{"d_model": 384, "norm_eps": 1e-05, "positions": "rope", "rope_fraction": 0.5, "bias": "none", "tie_embeddings": false, "init_std_up": 0.0244, "init_std_down": 0.0, "beta2": 0.98, "grad_clip": 1.0, "schedule": "wsd", "decay_fraction": 0.825, "seq_len": 1024}
Each number is 128 + 24 x the weight over its row's rms, rounded and kept within 0 to 255. Layers, rows and columns count from 0. The size above them is the row's rms in percent of the matrix's.

# layer 7 MLP down, 384x1536, rms 0.122, rows 160-213, columns 128-255
size [ 98  99 102  96  96  97  98  99 102  97 163  98 102  99 103 103  97  94  99 103  97  96  97 101 101  99  96  95  98 107  94  97  96  98  94 101  98  99 101 100  96 103 102  96 103 101 101  94  97 101 100  97 100  96]
[[140 103 161 125 105  96 107 122 104 171 159 131 110 114 124 145 110 145 164 115 143 133 151 153 181 129 122 123 143  85 132 140 170 117 143 124 105 133 168 130 139 111  84  96 133 156 175  77  30  86  68 113 185 146 115 103 112 127 111  96 131 117  91 144  90 118 119 115 109 180  81 156 100 144 145 118 153 136 148 133 123 119 106 155 131 111 136 124 125 140 146 127 143 101 120 104 143  90 175 145 118 128 108 133  95 156  92 108  97 135  91 144 125  91 133 105 141 128 150 117 114 169 135 129 121 104 137  74]
 [125 143 132 125 140 178 131 119 134 154 103  72 104 147 140 168 143 151 108 145  96 124 112 118 141 134 105 104 119 125  96 124 143 126 105 116 138 136 111 105 154 151 119 129 185 146 123  96 127  83 152  84 114 108 114 146 136 131 119 160 116 126 144 118 116 107 141 147 144  88 140  86 131 146 156 110  83 110 135 115 137 103  93 148 126 150  89 125 135  94 104 132 100 148 104 133  98 133 130 187  99 116  63 134 106 132 121 209 154 102 164 162 135 125 123 113 110 183 136 158 117 155 132  72 160 143 134 118]
 [131 167 122 110 131 123 131 104 160 124 144 143 139 144 131 111  84  66 142 136 141 126 117 154 119 132 126  78 148 139 107 100 114  84 121 192 140 151 103 138 157 108 106 135 121 151 143  99  66 129 107 136  99 131 186 155  71 128 134 108 105 166 154 132 140 155 101 135 134 163  97 141 123 101 171 118 154 122 119 137 181 158 113 159 180 139 124 104 145 121 148 143  88 140 145 116 113 113 177 141 105  86 128 104 111 142 121 170 103 119 130 123 121 106 148 127 134 137 115 149 169  73 165  84 129 178 156 103]
 [126 138 114 105 138  87 100 134  90 127  97 106 149  78 139 109 146 135 122 159  70 131 110 126 115 135 134 152 154 154 100 153  81  99 149 153  86 128 131 158 120 102  91 138 114 154 123 101  97 141 165  97 134 174 150 146 172 107 121 135 170 141 131  99 119 111 118 124 171 160 111 161 115 129 116 154 153 130  81 101 104 130  96  87 106 111 119 161 126 100  91 126  99 186 156 105 114 132 104 112 136  88 132 124 111  75 123 125 133 102 101 106 170 108 176 107 105 120 103 142 121 119 122 122 106 121 143 148]
 [141 128 118 159 134 137 121 114 132 127 110 160 140 145 107 103 160 173  77 122 160 102 113 147 121 122 155 103 122  59 138 133 131 137 126 142 125 121 122 165  81 131 135 115 124 101 136 134 162  94 141 136 155 158 134 154 103 129 118 120 157 115 139 139  94 114 114 116 109 101  80 128 136  93 132 102 145 133  87  79 130  83 134 109 138 107 103 159 136 133  99 145 138 182  92 121 132 118 132 149 122 118 145 117 153 115  87 133 105 123 121 141 150 153 119 148 131 109 129 104 126 110 136  94 111 118 169 126]
 [134 201 157 146 108 126 108 115 142 150  99 134 112 107 123 172 120 172 116 126 140 145 155 153 140 145 145 167 126 103  90 158 128 107 114 148 120 123 105 167 116  75 146 126 158 134 131 133 156 137 167 154 112 131 119  97 116 127 178 111 139 150 113 152 168 130 103 101 149 158 121 161 164 130 121 137 128 107 139 130 129 103 123 110 103 152 119 151 134 132 140 128 168 128 101 122 137 137 141 148 135 105 153  71 154 133 101 129 124 115 119 162 143 113 130 128 122 175  97 139  87 157 145 157 113 104 154 135]
 [115  89 100 104 106 126 102 126 148 138 127 136 132 135 136 152 138 164 116 140 112  85 119  94 160  59  86 136 122 113 105 119 155 139 142 140 107 135 147 126 114 123 120 161 153 140 125 147  89 167 128 179  99 110 130 146 114 132  78 140  98 104 135 132 122 109 128 115 157 116 142 120 142 152  91  62 117 137 196 141  91 144 153  98 103 148 138 138  62 123  80  96  96 133 112 145 103 177 125 128 149 107 140 108 135 150 136 113 141 133 120 139 102  85 148 101 140 112 113 147 110 103 155 105 176 150  99 163]
 [143  98  98 129 142 130 132 151 154 102 115  70 116 173 125 102 109 119 113 104 127 109 132  77 121 125 131 126 101 113 133 132 134 109 104 109 118 117 146 144 105 116 151 112 122 149 136  85  99 127 131 123 147 115 122  86 154 124 171 136 127 145 102  84 136 141 121 100 122 127 150  96 162 103 124 123 114 111 133 159 148 168 162 120 172 111 164 132 115 135 118 112  90 163  87 134 106 140 131 152  65 124 117 127 123 119 110 160 141 118 132 146 117 132 109 137 157 117 135 169 124 112 139 139 138 150  82 168]
 [ 98 132 182 120 126 138 100  83  94 124 100 106 124 131  93 133 155 124 114 139 128 127 103 151 142 114 111 109 100 155  97 158 139 115 100 107 132 179 140 147 107 159 147  95 130 118 115 132 167 107 139  84 123 138 130 172 149 106 106 116 141 154 109 119 117 129 123 118 112 114 156 141 105 114  94 121 116 117 154 103 101  99  76 114 152 105 135 139 126 152 154 110 148 168 144 131 132 171 147 130 104 149  89  95  99  99 156 131 158 116 150 156 117 126 151 100 134 134 137 146  84 112 101 151 115  78 126 102]
 [107  94  99 128 133 107 127 157 107 120 111 100 135 109 146  95 158 140 143 123 131 155 126 134 138 147 160 142 119 127 154 116  92 180 127 115 158 114 175 130 139 144 126 125 131  77 128  96 134 141 128 144 102 117 121  98 160 119 110  88 135 143 128 169 141  82 109 118 152 123 151 125 139 183 164 126 111 138 142  88 114 169 190 152 107 128 147 129 117 121 145 110  90 143 116  83 169 157 113 109 142 111 126 125 112 115 143 140 130 119 101 157 125 137 157 115 129 144 132 143 116  86 108 130 148 109 159 119]
 [128 114 132 117 146 127  96 153 136 103 106 129 117 113 162 113 122 151 121 130 106 139 174 157 117 128 169 109 136 100 117 114 159  99 109 120 101 153 145 106 150 133 124 140 125 107 115 107 123 110 114 111 134 112 143 148 108 100 155 101 135 147 127 159  86 121 142 133 145 133 141 100 106 140 142 120 103  97 132  94  88 130 101 120 109 168 140 182 113 139 121  99 140 117  82 136 149 119 117 126 109 148 143 101 129 100 106 105 128 139 111  80 135 105 115 107 131 178 136 131 122 108 169 147  93 111  94 122]
 [140 117 124 164 159 134  87 108 179  93 121 140 121 152 149 112 166 147 107 139 110 119 124 121 112 141 143 114 146 132 131  94  68 127 138 130 110 106 145 118 116  90 136 105 127  85 132  77 114  96  86 102 145 126 187 151 127 142 127 136 118 161 136  97 172 172 133 126 117 148  98 138 108 114 150 114 179 136 129 145 120 127 100 112  92 162 110 127  80 108 133  95 104 109 103 155 105 106 130 133 107 109 111  92 156 130 157 124 112 135 104 124 101 141 120 120 117 170 118 151 150 104 115  75 127 173 127 131]
 [116 133 100 133 132 111 145  98 141 115 134 121 148 116 137 129 124 137  79  95 160 148 141 137 122 145 139  84 156 137 136  97 119  88 135 160 124 126 101 129 116  95 101 123 110 119  90 123  97 145  60 114 134 164 121 124 111 175 137  90 132 126  96 114  91 171 101 136 149 122 144  89 144 116 106 141 134 122 121 121 117 152 147 136 180 171 154 119 116 129 113 130 132 146 153 149 198  37  89 134  92 114 146 132  99  96 150 143 150  88  93 109  91  83 108 113 123 126 164 118 189  97 126 111 157 144 147 150]
 [162 111 192 111 125 164 137 109 102 101  95 123 136 150  88  69 127 165 147 155 125 147 111 109 123 144 180 144 120 123 130 107 117 103 107 153 105 156 158 138  99 129 134 137 124 174 158  99 119 126 152 121 159 102 137 112 127 122 114 111 157 144 153 115 111  91 104  70 100 146 156 157 138 175 144 130 161 105 155 164 135  80  77 153 108 107 118 118 130  95  91 102 109 158 164 147 128 138  94 127 150 113 184 114 131 142  91 134 156 150 140 134 140 173 184 106 110 101 135 149 127 125  92 123 170 101 133 135]
 [132 129 158 136 105 109 120 115  89 147 103 108 122  71 159 168 148 120 120  94  80 134 109 128 138 132 114 133 103 120  97  99 125 118 168 153 122 117 123 191 160  94 108 154 150  97 102 142 113 110 121  96 112  90 103 106 146 115 116 110 134 118 123 107 101  63 157 126 108 148 125 120 106 132 127 102 103 144 139  81 187 101  86 154 139 155 153 135  89 153 110  84 119 133 133 107 169 138 121 107  84 172 117 152 114 123 153 157 122  73 111 107 145  81 102 143 150 109 102 133  85 138 159 123 165 164 136  79]
 [101 110 108 115 164 124 104 166 158 144  97 127 122 138 100  87 122 117 137 107 138 128 120 109 146  80 132 125 137  43 122 108  99 157  69 131 127 171 111  84  93 162 134 145 142 155 162 135 108 104 150  78 123 105 128 119 147 120 130 120 120  78 107 116 153  94 158 144 108 149  86 141 125 132 142 108 103 112 129 108 125 132 146 113 125 113 125 150 144 136 156 117 147 116 129 133 143  99 116 110 153 154 117 160 151 108  88 175  81 117 115 179 108 126  67 184 155 128 123  98 136 120 147 122  85  85 164 132]
 [130 113  92 109 119 182 100  60 118 129  94 109 121 117 126 118 143 141 135 138 131 149 134 160 144 170 172 143 145 100 133  53 163 130 130 148 145 131 119 128 112 123 162 135 110 118 130 152 112 135 145  98  93 111 117 117 147  92 146 129 138  87 150 150 131 137 154 112 144 149 132 106 148 109 150 145  93 146 123 113 124 108 145 118 154 118 167 104  67 136 151 151 113 109 136 131 144 135 152 174 110 151  85 130 119 126 149 131 122 178 146 133 133 113  93 130 139 108 156 136  99 122 139 127  58  93 133 119]
 [101 130 102 122 100  92 131  78 126  66 117 127 145 165 116 129  87 133 137  98 113 163 121 111 128 125 132 141 139 159  96 142 176 131 122 150 156 142 162 142 114  83 132 142 107 114  93 104 115 127  92 132 114 144 148 113 143 131 112 111 118 125 179 189 155 145 130 142 123 149 106 118  95 153 141 107 181 135 131  93 113 130 146 140  72 137 113  98 132 149 124 134  83 121 162 123 140 133 125 114  81 143 108  91 140 143  98 185 121 168 175 126  81  87 107  86 107 139 124 104 149 108 136 118 139 104 157 163]
 [154 110 149 115 119  99 148 163 139 122 156 126 107 145  94 113 136 154 146 104 115 150 156 131 121 131 142 100 135 134 127  95 152  86 106 153 130 140 167 152 177 117 104  95 169 171 115 149 110  96 136 153  90 120 128  97 127 107 151 121  94 160 103  75 153 117 110 105  99 112 137 160  88 134  83  78 115 127  96 115  97 164 124 150 148 141 154 139  95 155 156 129 127 134 124  81 160 135 131 125 165 129 153 147 150 148 141 134 101 139 125 111 129 116 159 131 101 122 115 161 171 138 113  98 110 145 141 111]
 [119 114 120 106 144 131 123 152 122 144 133 135 127  92 127 137 114  84 129 167 128 121 133 123 179 141 145 130 117 105 139 143 130  99 144 106 133 105  91  85 175  80  94 132 145 110 126 158  80 102 146 125 144 146 117 135  92 139 136 172 113 129 107 139 122 122 118 124 119 102 107 143 133 111 198 104 125 141  90 113 123 104 101 120 144  94 106 155 163 131  94 143  88 105  97 106 119 132 118 112 154  80 107 143 137 127 203  99  84  96  95 122 168 125 111 119 104  96 159 114 139 115 127 129 132 125  81 161]
 [106  74 120 141 147 148 114 137 146  88 141 107 114 139 138 136 147 134 153  67 147 126 123 148 100 146 150 119 112 108  86  92 136 170 126 113 101 144 131 125 139 136 160 107 130 136 140 143 132 114 122 168 150 137 139 113 125 159 106 112  99 206 157 150 132 125 133 133 116 149 147 156 161 106 121 143 121 126 108 141  94  70 128 127 112  98 128 113 145 112 158 133 153 148  95 121 144 150 135 148 112 127 127 142 135 112 142 164 128 110  95  95  99 117 129 113 116  85 145 107 111 113 110 127 154 139 153 113]
 [155 154 130 146 121 126 109 129 130 115 112 114 146 106 122 134 103 114 149 151  85 118 121 137 138  89 107 162 148 161 159 108 108 151 148 149 135 122 120 140 159 102 103 106 173  84 138 101 182  88 143 124 150 165 127 120 147 167 135 100  90 130 131  96  81 117 138 107 105 137 126  95 120 139  84  85 101 139 131 127 159 123 135 152 169 150 160 135 108 127 119 109 124 132 103 143  82 145 110 136 125 151 123 150  67 140 143 107 116 164  98 113 113 107 122 118 162 101  75 139 146 151 151 133 144 135 140 144]
 [142  94 149 170 128 137 126 117 136 104 133 115 115 114 147 113 118  99 131 173 115 143 149 155 171 137 144  94 181 139 144 168 147 152 125 110  98 129 132 103 165 131 115  94 107 104  64 135 159 120 170 126 122 145 147 154 136 137 101 123 113  86 123 132 134 122 114 156 132 122 145 140  92 106 146 102 101 108 127 153 101 143 131 130 101 156 141 121 151 117 134 104 134 151 113  76 126 131 121 157  87 116 157 103 112 150 139 133 175 133 107 121  94 177 118 112 129 152 127 140 139  76 107 130 132 178 133  96]
 [124 169 142 132 114 134 104 162 114 179 114  73 100  90 137 157 168 128  99 113 153 185 162 135 128 176 109 129 120 125  99 109 117 111 170 142 150 148 154 154 123 161 125 151 118 170  81 136 122 151 125 112 113 142 105 135 151 179 140 131 127  79 126 130 163 118 156 117 135 165 152 138 128  79 129 122 143 151 111 149 134 111 157 141 141 171 126 136 126  81 112 133 146 134 144 149 106  82  88 158 137 154 134 116 145 141 100 165 146  73 115 118 154  98 143 130 129 114  94 111  84  85 122 105 167 165 171 132]
 [165 104  81 199 130 187 130 126 112 118 145 102 126 123 143 137  61  89 124 112 111 172 117 132 139 147 160 141 125 147 136 125 150 134 100 130 129 116 153 140 146 121  79  91 110 112 105 127 136 110 110 140  95 125  85 146 146  93  96 118 118  99 134 132 123 130 109 105 153 115 112 124 129 176 120 130 146  90 143 129 139 134 164 122 112 143 140 126 149 114 145 127 142  73  84 159 111 104 166 134  70 126 122  94 114 127 139 164 129 114 172 123  81 138 117 143  56 124  94 143 148  81 133 143 170 122  78 108]
 [123 178 167 117 143 132 134 159  78 117 104 131 165 126 147 141 132 135  95 149 159 113 168 158 100 133 130 112 126 176 108 127 182 112  82 118 129 150 126 136 157 185 130 144 125 133  81 152 144 137 123 113 110 115 175 124  99 164 145 135 119 157 128 101 125 136 100 135 119 127  95 160 104 142 159 122 138 145 114 155 118  94 146 132 112 114 115 123 152 116 122 108  80 131 122 160 144 147 129 118 171 104  87 120 109 116 129 109 140 152 103 122  96 119 103  83 130 146 152 147 132 101 105  85 139 153 168 138]
 [122 116 140 139 127 112  97 171 118 109 120 116 122 114 105 175 157 158 118  94 101 141 125 136 118 127 119 114 112 116 105 145 137 157  86 181  90 110 146 119 120  85 139 169 122 114 134 153 129 139 140 120 112 132  87 167 170 150 166  86 138  80 131 136 124 180 118 101 144 111 100 124  98 195 111 145 147 114 105  93 136 120  72 106 125 144 127  80 169 137 180 124 120 131 148  96 101 105 174 119 107 131 159 122 212 132  63 122 146  97 114 118 114 139 116  98 114 112 150 117  94  73 138 106 167 137 179 178]
 [123 144 133 132 125 146 136 119 108 120 129  85 104 116 152 185 102 150 149 116 102 118 116 117 150 164  91 147 132 162 119 154 133 125  95 132 115  96  81 199 131 119 153 144 149 156 149 132 125 131 112 133 115 120 113 158 106 114 136 143  78 144 133  90 146  68 115  93 123 124 104 122 111 151 121 150 130 111 112 176 149 156 120 148 156 140 129 119 131  78  83 137 144 164 157 124  81 136 134 121 107 110 171 142 139 169 124 139 113 108 141 128  79 116  92 173 130 135 116 126 102 118 144  85 108 120 138 127]
 [147 137 131 159 128 144 113 142 149 158 136 151 147 126 124 117 100 101 164  96  71 120 117 133 133 117 148 140 144 136 145 135 107 104  96  93 124 118 135 145 134 141 105 126 166 126 141 142 196 139 145 166 149 111 138 146 147 102 128 153  87 105 145 147  87  98 101 120 112 118 122 105 176  94 132 128 138 171 152  76 176 150 149 150 120 140 138 112 118 111 142 133 122 117 147 155 105  98 103 147 150 131 116 134 113 128 125 143  89  92 111 126 132 184 119 154 152 127 141 130 138  86  84 128 106 192 150 104]
 [ 99 123 133 181 122 143 123  69 162  96 117 137 117 167  54 124 117 127 141 119 115 148 140 122 156 123 173 137 154  93 141 107  77 141 110 146 141 164 127  98 151 145  80  97 154 116  98  90 104 131 162 138 149  61  99 110 120 133 113 122 145 156 144 128  81 160 110 130 143  95 162 110 145 119 137 142 102 145 136 113 116 142  81 126 111  74 100 153 124 106 155 128 150 137 146 149 104 148  97 152 115 122 128 121 148 125  96 174 134 122 165  98  98 127 149 131 117 120 150 135 131 103 100 143 148 127  95 142]
 [103 120 140 110 127 109 168 123 142  89 131 109 109 133 140 111 172 117 117 112 108 144 156 108 146 123 126  94 127 136 122 132 141 188 120  83 120 111 139 125  92  99 118  94 155 121 146 160 108 115 134 125 123 122  77 172 161 115 144  93 157 112 102 124 149 157 126 103  95 138 138 124 109 119 115 117 106 133 124 120 130 115 104 136 127  93  87 163 102 104 114  74 111 125  95 146  74 163  99 136  86 119 168 124 138 137 118 139 130 117 131  85 112 130 103 139 161 136 125  81 124 182 127 124 149  79  93 101]
 [102 157 140  84 103 148 134 110 129 132 123  80 178 106 126 100 123 130 153 131 116  60 129 150  99 100  99  99 147 152 111 155 137 163 149 109 121 166 149 132  76 115 121 109 122 123 104 122  84 126 116 151  91 148 117 112 111 107 160 175 100 129 149 109 154 123 164 141 148  92  99 136 124 126 146 117 138 151 143 134  97 114 157 120 142 110 126 113 138  86 184 153 120  96 136 118 121 124 100 124 170 147 133 108 117 131 136 142  90 142 151 132 150 151 176 133 147 124 126 151 151 110 157  82  86 144 129 171]
 [ 87 172 108 123  96  82 127 146 105 140 119 113 132 148 145 129 172 174 153 148 138  97 109 132 157 134 166 111 122  98 132 164 131 149 110 139 135 141 115 170 130 150 141 122 114  99 102 159 125  98 125 137  85 116  86 125  84 103 122 138 150 139 115 150  83 138  90 116 144 147 127 124 131  64 132  99 117 154  80  95 108 138 107 149 163 105 142 128 147 132 118 106 152 110 115 124 103 109 169  93  86 120 105 153 113 132 134 140 138 120  95  62 100 102 136 126 113 128  82 146 140 157 139  95 190 130 136 175]
 [128 175 131 157 129 104 162 145  97 138 107 145 104 131 102 140 105 143 118 141 142 130 131 117 133 127 128  92 119 137 114  93 101 111 152 134 167 125 169  64 124 172 144  82 133 105 148  72 153 106 103  86 162 168 111 119 147 126 116 129 100  70 107 166 132 120 178 127 138 166 157 146 187 105 112 162 110 146 130 105 125 116 124 155 133 130 130 140 102 143  76 139 125 188 152 120  95  78 157 104 153 168 176 184 125 137  75  90 113 127 119 134  87 144 165 115 127 131 115  99 133 152 167 166 155 114 149 116]
 [120 130 124 122 177 129  85 105  81  90 108  72 148 122 173 112 115 151 153 126 160 101 149 157 155 105 120  74 139 140  53  96 151  95 138 124 121 103  91 109  97 125 145 136 155 129 162 161 141 130 177 134 117 152  77 124 102 137 132 118  67 101 154 120 124  26 157 105 111 130 132 117 142 151 136 124 119  88 116 129 131 115 120 134 174 136 124 127 174  86 108 134 110 141 174 175 115 138 148 145 107 156  76 120 128  99 106 112 118 130 152 116 151 120 112 171 104 101 136 123  98 123 122 149 117 156 126 148]
 [148 171 131 116 123 128  96 124 143 117  77 137 142 126 144 147 128 115 104 138 124 114 160 121 136 159 126 122 107 119 120 127 157  94 147 147 156 127 144 133  80 162  87 140 125 136 103 113 127 131 118 144 153 146 123  93 165 173 131 180 151 136 135  94 149 165 134  87 161 143  95 112 135 135 126  94 106 110 116 120 140 100 137 102 125 154 148 136 130 106 125 151 123 146 136 128 160 123 154 138 176 154 129 150 162 172 104  63 103 138 108 141 149 135 194 115 116 121 138 101 141 151 157 154 125 136 130 146]
 [124 101 165 106 114 104 133 131 126  92 149 138 162 107 138 121  94 131 162 117 120 124 107 142 174 133 133 119 156 120  74 136 141 108  96 160 115 109  96 123 149 117  96 107 142 124 113 166 122 108 111 106 119 141 137 145 147 140  93  81 116 146 100 112 104 138 140 105 121 112  89 140 115 125 156 144 102 106 122 138 137 169 115 106 107  60 126  88 117 158 140 128  88 125 132 140 173  96  94 129 134 118 101 128 117 135  89 140 132 107 151  95 138  96 184 121  86 160  80 126 118 119 145 128 140 120 140 133]
 [107 145  86 127 147 126 149 131 128 107 150  99 156 187  92 125 154 123 143 102 125 111 142 155 102 138 133 157 145 166 124 173 186 121  91 109 155 159 132 116 175 152 148 134 111 160 140 103 132  92 123  99 130 168 119  68 101 130 156 155 124 124 117 161 161  94 117 124 146 123 116 119 163 113  96 148 119 133 115 150 134 144 138 112 164 146 111 165 148 114  66 168 147 135 116 134 151 110 142 127  98 163 129 147 140 125 142 172 121 109  88  92 154  99  98 125 156 114 150 140 119 107 102 161 105  80  91 144]
 [ 95  93 119 135 123 105 174 134  98 138 120 121 124 158 164 144 122 145 131 125 208 131 108 146 121 133 155 125 150 179 133 118 163  86 160 124 128 133 102 125 123 142 131 155 134 121 121 141 174 149 128 109 105 110 110 172 134 129  85 135 117 139 105 144 130  70 129 172 156 140  89 125 122 108 110  89 133 151 111 107 145 223 122 128 155 153 112 118 131 117  94 136  81 115 154  96 135 146 127 120 152 136 125  96 132 130 122 147 116  81 168 109 125 136 128 125 138 134 134 111 102 139 110  95 171  73 153 160]
 [129 141 129 112 156  91 129 141  83 155 109 113 129 150  77 141  99 105  82 117 113 138 146 154  95 144 135 130 144 121 176 124 109 128 138 141 133 117 192 134 162 132 132 161 110 126 128 123 111 119 126 142 115 126 164 156 118 141 113 148 144  72 152 109 116 112  86 121 153 101 120 140 119 129 120  85 103 130 139 113 129 124 113 102 120  98 127 169 117 169 107 165 130  83 185 119 160 108 112 135 121 175 132 120 146 126 138 120 157  83 162 121 114 146 102 136 105 120 152 153 127 130 118 112 149 137 132  98]
 [113 122  42 152 142 133 124 130  70 166 116 116 135 138 143  94  92  86 142 112 172 150 108 132 158 150  88 126 131 149 125 155 125 123 138  87 143 149 130 169 163 103 168 117 138 158 136 116 140 119 120 111 145 146 136 112 118 127 163 109 159 124  85 151 132 130 149 204 120 145 147 149 134 107 127 117 148 117 131 133 115 137  95 177  77 107  81 138 124 109 130 127 156  96 104 130 141 145 124 115 116 120 118 116 113 126 118 148 121 150 115 144 105 127 111 151 150 143 160 121 123 145  99  84 160 150 160 140]
 [ 94 134 133 123 127 126  90 123 114 105 145 150 179 115 149 129 134 150  85 108 115 137 137 155 153 163 119 164 136 124 124 132 111 139  77  93 117 174 149 108 148 159 114 139 101 131 141 165 169 110 166  82 156 108 136 108 138 139  85 126 107 148 130 139 114 117 149 129 134  76 171 178 151 105 137  76  89 131  93 103 116 135 157  94  87 139  96 142 108 128 113 105 129 124 114 109 122 130 141 141 130 119 102 106 155 127 148 107 129 111 157  99 177 103 138  89  68 101 109 128 120 156 147 115 146 108 108 104]
 [131 146 136 148 155 133  86 131 120 145 116 119  99  94 140 107 105 155 131 145 163  68 110 145 142 139 142 124 116  93 144 131  83 110  86 130  96 128 122 112 165 159 137 108 102 117 125  88  70 125 135 145 117 106 117 141 142 131  84 134 136 105 124 185 150 113 146 117 143 147 115  96 118  47  96 130 103  78 130 139  93 148 110 186 154 102 164 129  75 179 134 120  38 106 122 134 139 150 106 125 139 129 103 119 101 153 163 138 104 122 158 128 116 117 152 164 132  97 144 180 119 119 125  99 115 117  91 116]
 [136 180 147 148 134 130 105 112 167  96  95  78 134 123 145 144 137 141 150 143 127  94 108 148 131 139 150 128  90 133 114 131 111 105 132 115 146 136 114 123 115 160 144 142 153 108  83 116 137 119 106 120 181 112 102 173 111 143 109 134 121 152 151  88 107 157 182 140 118 122  94 112 102 152 167 131 112 106 127  89 160 176 142 154 130 144 156 134 121  96 139 177 131 140 112 113 132 140 162 144  95  99 150 129 139 126 133 104 103 140 170 104 164 123 129  87 113 122 160 104 120 116 154  89 123 115 108 105]
 [138  95 149  94 126 120 135 124 107 162 143  93 135 158  95  97 150 117 130 167 108 114 103 119 105 144 122 122 132 127 111 149 106 156 152 113  86  97 108 113 134 115 162 129 131  92 125 170 117 118 118 143  92 139 162 169 108 172 109 129 130 100 139 123 109  96 149 137  95 119 148 109 108 171 116 134 184 144 113  98  99 148 119 164 175 120 142 125 112  88  96 176 136 106 135  97 172 145 103 115 137 115  78 116  93 110 116 103 104 120 153 140 150 115  97 145  93 108 135 133 128 109 116  68 135 134 119 115]
 [153 142 111 141 122 117 161 135 160 151 124 138  95 161 128  76 150 114 124 126 149 129 125 159 117 101 130 127 144 104 131 122 150 132 157  95  63 156 164 129 111 139 154 168 128 113 176 135 156 160  97 110 132 142 151 119 130 130 107 129 142 105 110 117 146 139 148 143 146 117 109 144  94 173 137 101 100 120 135  86 115 105 146  92 130 133 148 124 103 109  64 110 105 153 140 112 142 160 113 142  97 143 143 124 145 130 137 146 121 108 108 162 138 127 104 118 101 149 132 161 108 158 106 102 144 134 102 121]
 [151  65 131 164 140 136 107 137 129  95 146 139 104 134 126 132 162 171 159 127 107 144 126 154 135 109 117 120 108 103 139  94 143 143 120  92 167 145 143 157 101 142 124 154 129 147 129 105 123 176 157  98 101 106 138 123 122 149 104 142 143 125 166 107 130 146  88 124 131 135 162 140  81 115 175 123 119 162 129  82 122  80 115 133 152 115 102 133 124 105 118 135 137 123 157 125  89 147 122 114 136 122 123 159 137 119 139 161 112 101 114  84 121 124 119 106 143 103 134 190 107 131 120 142 107 145 112 118]
 [152  89 137 148 150 146 149  82 108  94 127 110 153 101  89 130 167 122  87 115 134 146 119 139 158  89 167 139 140 146 117 107 163 105 141 156 123 159 144 137 125 135 142 107 176 157 110 129 138 160 121 102 133 110 117 140 111  99  86 111 144  85 126 113 122 162 148  77 141 116 154 130 156  77  91 129 101 103 108 122 138 128  85 116 126 184 102 124 124 121  99 136 128 158 121 107 172 125 115 146 150 147 117 145 107 138  75 144  92 138  99 138 129 119 145  77 164 133  89 131 160 111 157 113 131 117  90 105]
 [133 158 129 138 112 118 131  90 139 128 127 126 139 115 155 153 147 139  93 142 109 138 123 154 166 119 185 183 109 123 131 150 119  93  82 144 152 104 111 174 110 116 104 132 152 145 152 117 124 123 120 158 120 111 125 147  86 104 126  96 113 130 109 143 119 167 148 131 129 148 158 146 131  96 121 132  94 103 135 162 158  89 128 131 164 115 123 107 110 108 103 121 126 113 174  93 118 167 117 118 117 100 203 137 127 131 127 107 148 157 108 128 130 123 126 127  70 101  93 122 104 101 153 100 105 156 130 147]
 [ 77 131 114  92 140 120 144 152 142 151 117 178 122  80 119 115  93 146 138 128 173 129 176 124 114  88 195 122 124 134 122 145 145 105 130 115 121 141 160 118 115 134 142 112 181  94 142 122 114 175 135  84 104 106 100 136 120 131 150 141  76 154  82 117 122 124 179 147 133 140 138 129 145 107 142 136 130 109 143 153 145 155 122 121 111 123 145 139 133 120 135 139  97 103 152 160 131  91 102 131 114 146 132 135 141 116 113 143 124 162 136 127  71 138 127 110 142  97 138 119 135 130 116 132 132 121 127 149]
 [138 172  98 103 117 143 111 126 107  99 109 169 123 128 103 119 133 105 127  99 181 167 125 139 129 121 151 148 150  96  97 184 151 101 135 165 112 125 145 133 156 154  95 127 109  83 114 128 156 158 121 122 137 129 129 135 116 131 135 119 127  93 153 114 175 122 103 166 150 118 148 109 153  86 114 168 148 132 129 107 139 161 128 135 119  95 138 126 160 135 129 119 129 123 172 136 153 115 124 147 128 120 128 129 151  97 175 111 135 126 129 170 146 102  97 110 113 129 136 167 154 119 130 133 110 160 119 126]
 [138 168  88 154 121 126 184 102 160 140 144 124 106 141  89 119 211 138 165 131  98 148  98 123 110 112 162 146 157 106 162 169 170 112 104 137 106 174 110 130 126  84  53 132 124 153 118 137 144 177 116 105 136 135 112 100  94 103  97 139 115 126  86  93 169 144 121 151 150 152  95 142 149 134 137 105 157 166 155 110 106 110 117 128 109 134 109 133 147 100 136 116 115 115  88 105  99 135 143 164 141 146 126  87  92 135 118 120 175  87 133 152 103 147 145 161 156 124 134 134 166 148  97 153 182 163 145 109]
 [133 118  92 152 135 143 110 148 144  81 147 117 139 155 101 108 167 128 106 145 132 152 125 141 132 182 111 173 113 120 155 127 107  71 150 111  99 129 113 124 131 165 137 136 107 119 149 130 101 124 109 110 117 116 127 125 134 150 131 149 143 148 121 176 106 143 144 131 154 125 148 133 127 139 125 119 120 131 153 110 153 159  64 140 134 110  82 105 148 106 148 154 114 102 110 123 138  82 139 127 128 126 126 111 136 160 106 138 146 148 100  93 111 121 156 106 116 147 155 121 169  89 122 127 161 130 161 149]
 [119 106 103 137  90 167 135 118 127 171 180 165 139 133  95 122 126 160 125 123 136 136 107 131 134 159 126 105 113 114  95 145 148 134 162 129 119  72 125  90 103 138 148 104 166 146 125  97 141 127  89  81  97 178 120 168 124 145 132 125 125  59 146 160 156  92 174 169 145 112 102 125 167 177 148 163 112 119 104 138 142 136 126  84 162 103 183 110 139 109 137 167 127 111  87 106 128 126 131 158 100 137 112 103 121 134 153 144 147 168 120 115 133  96 126 150 112  91  94 120 146 142  99 166 116 112 116 107]]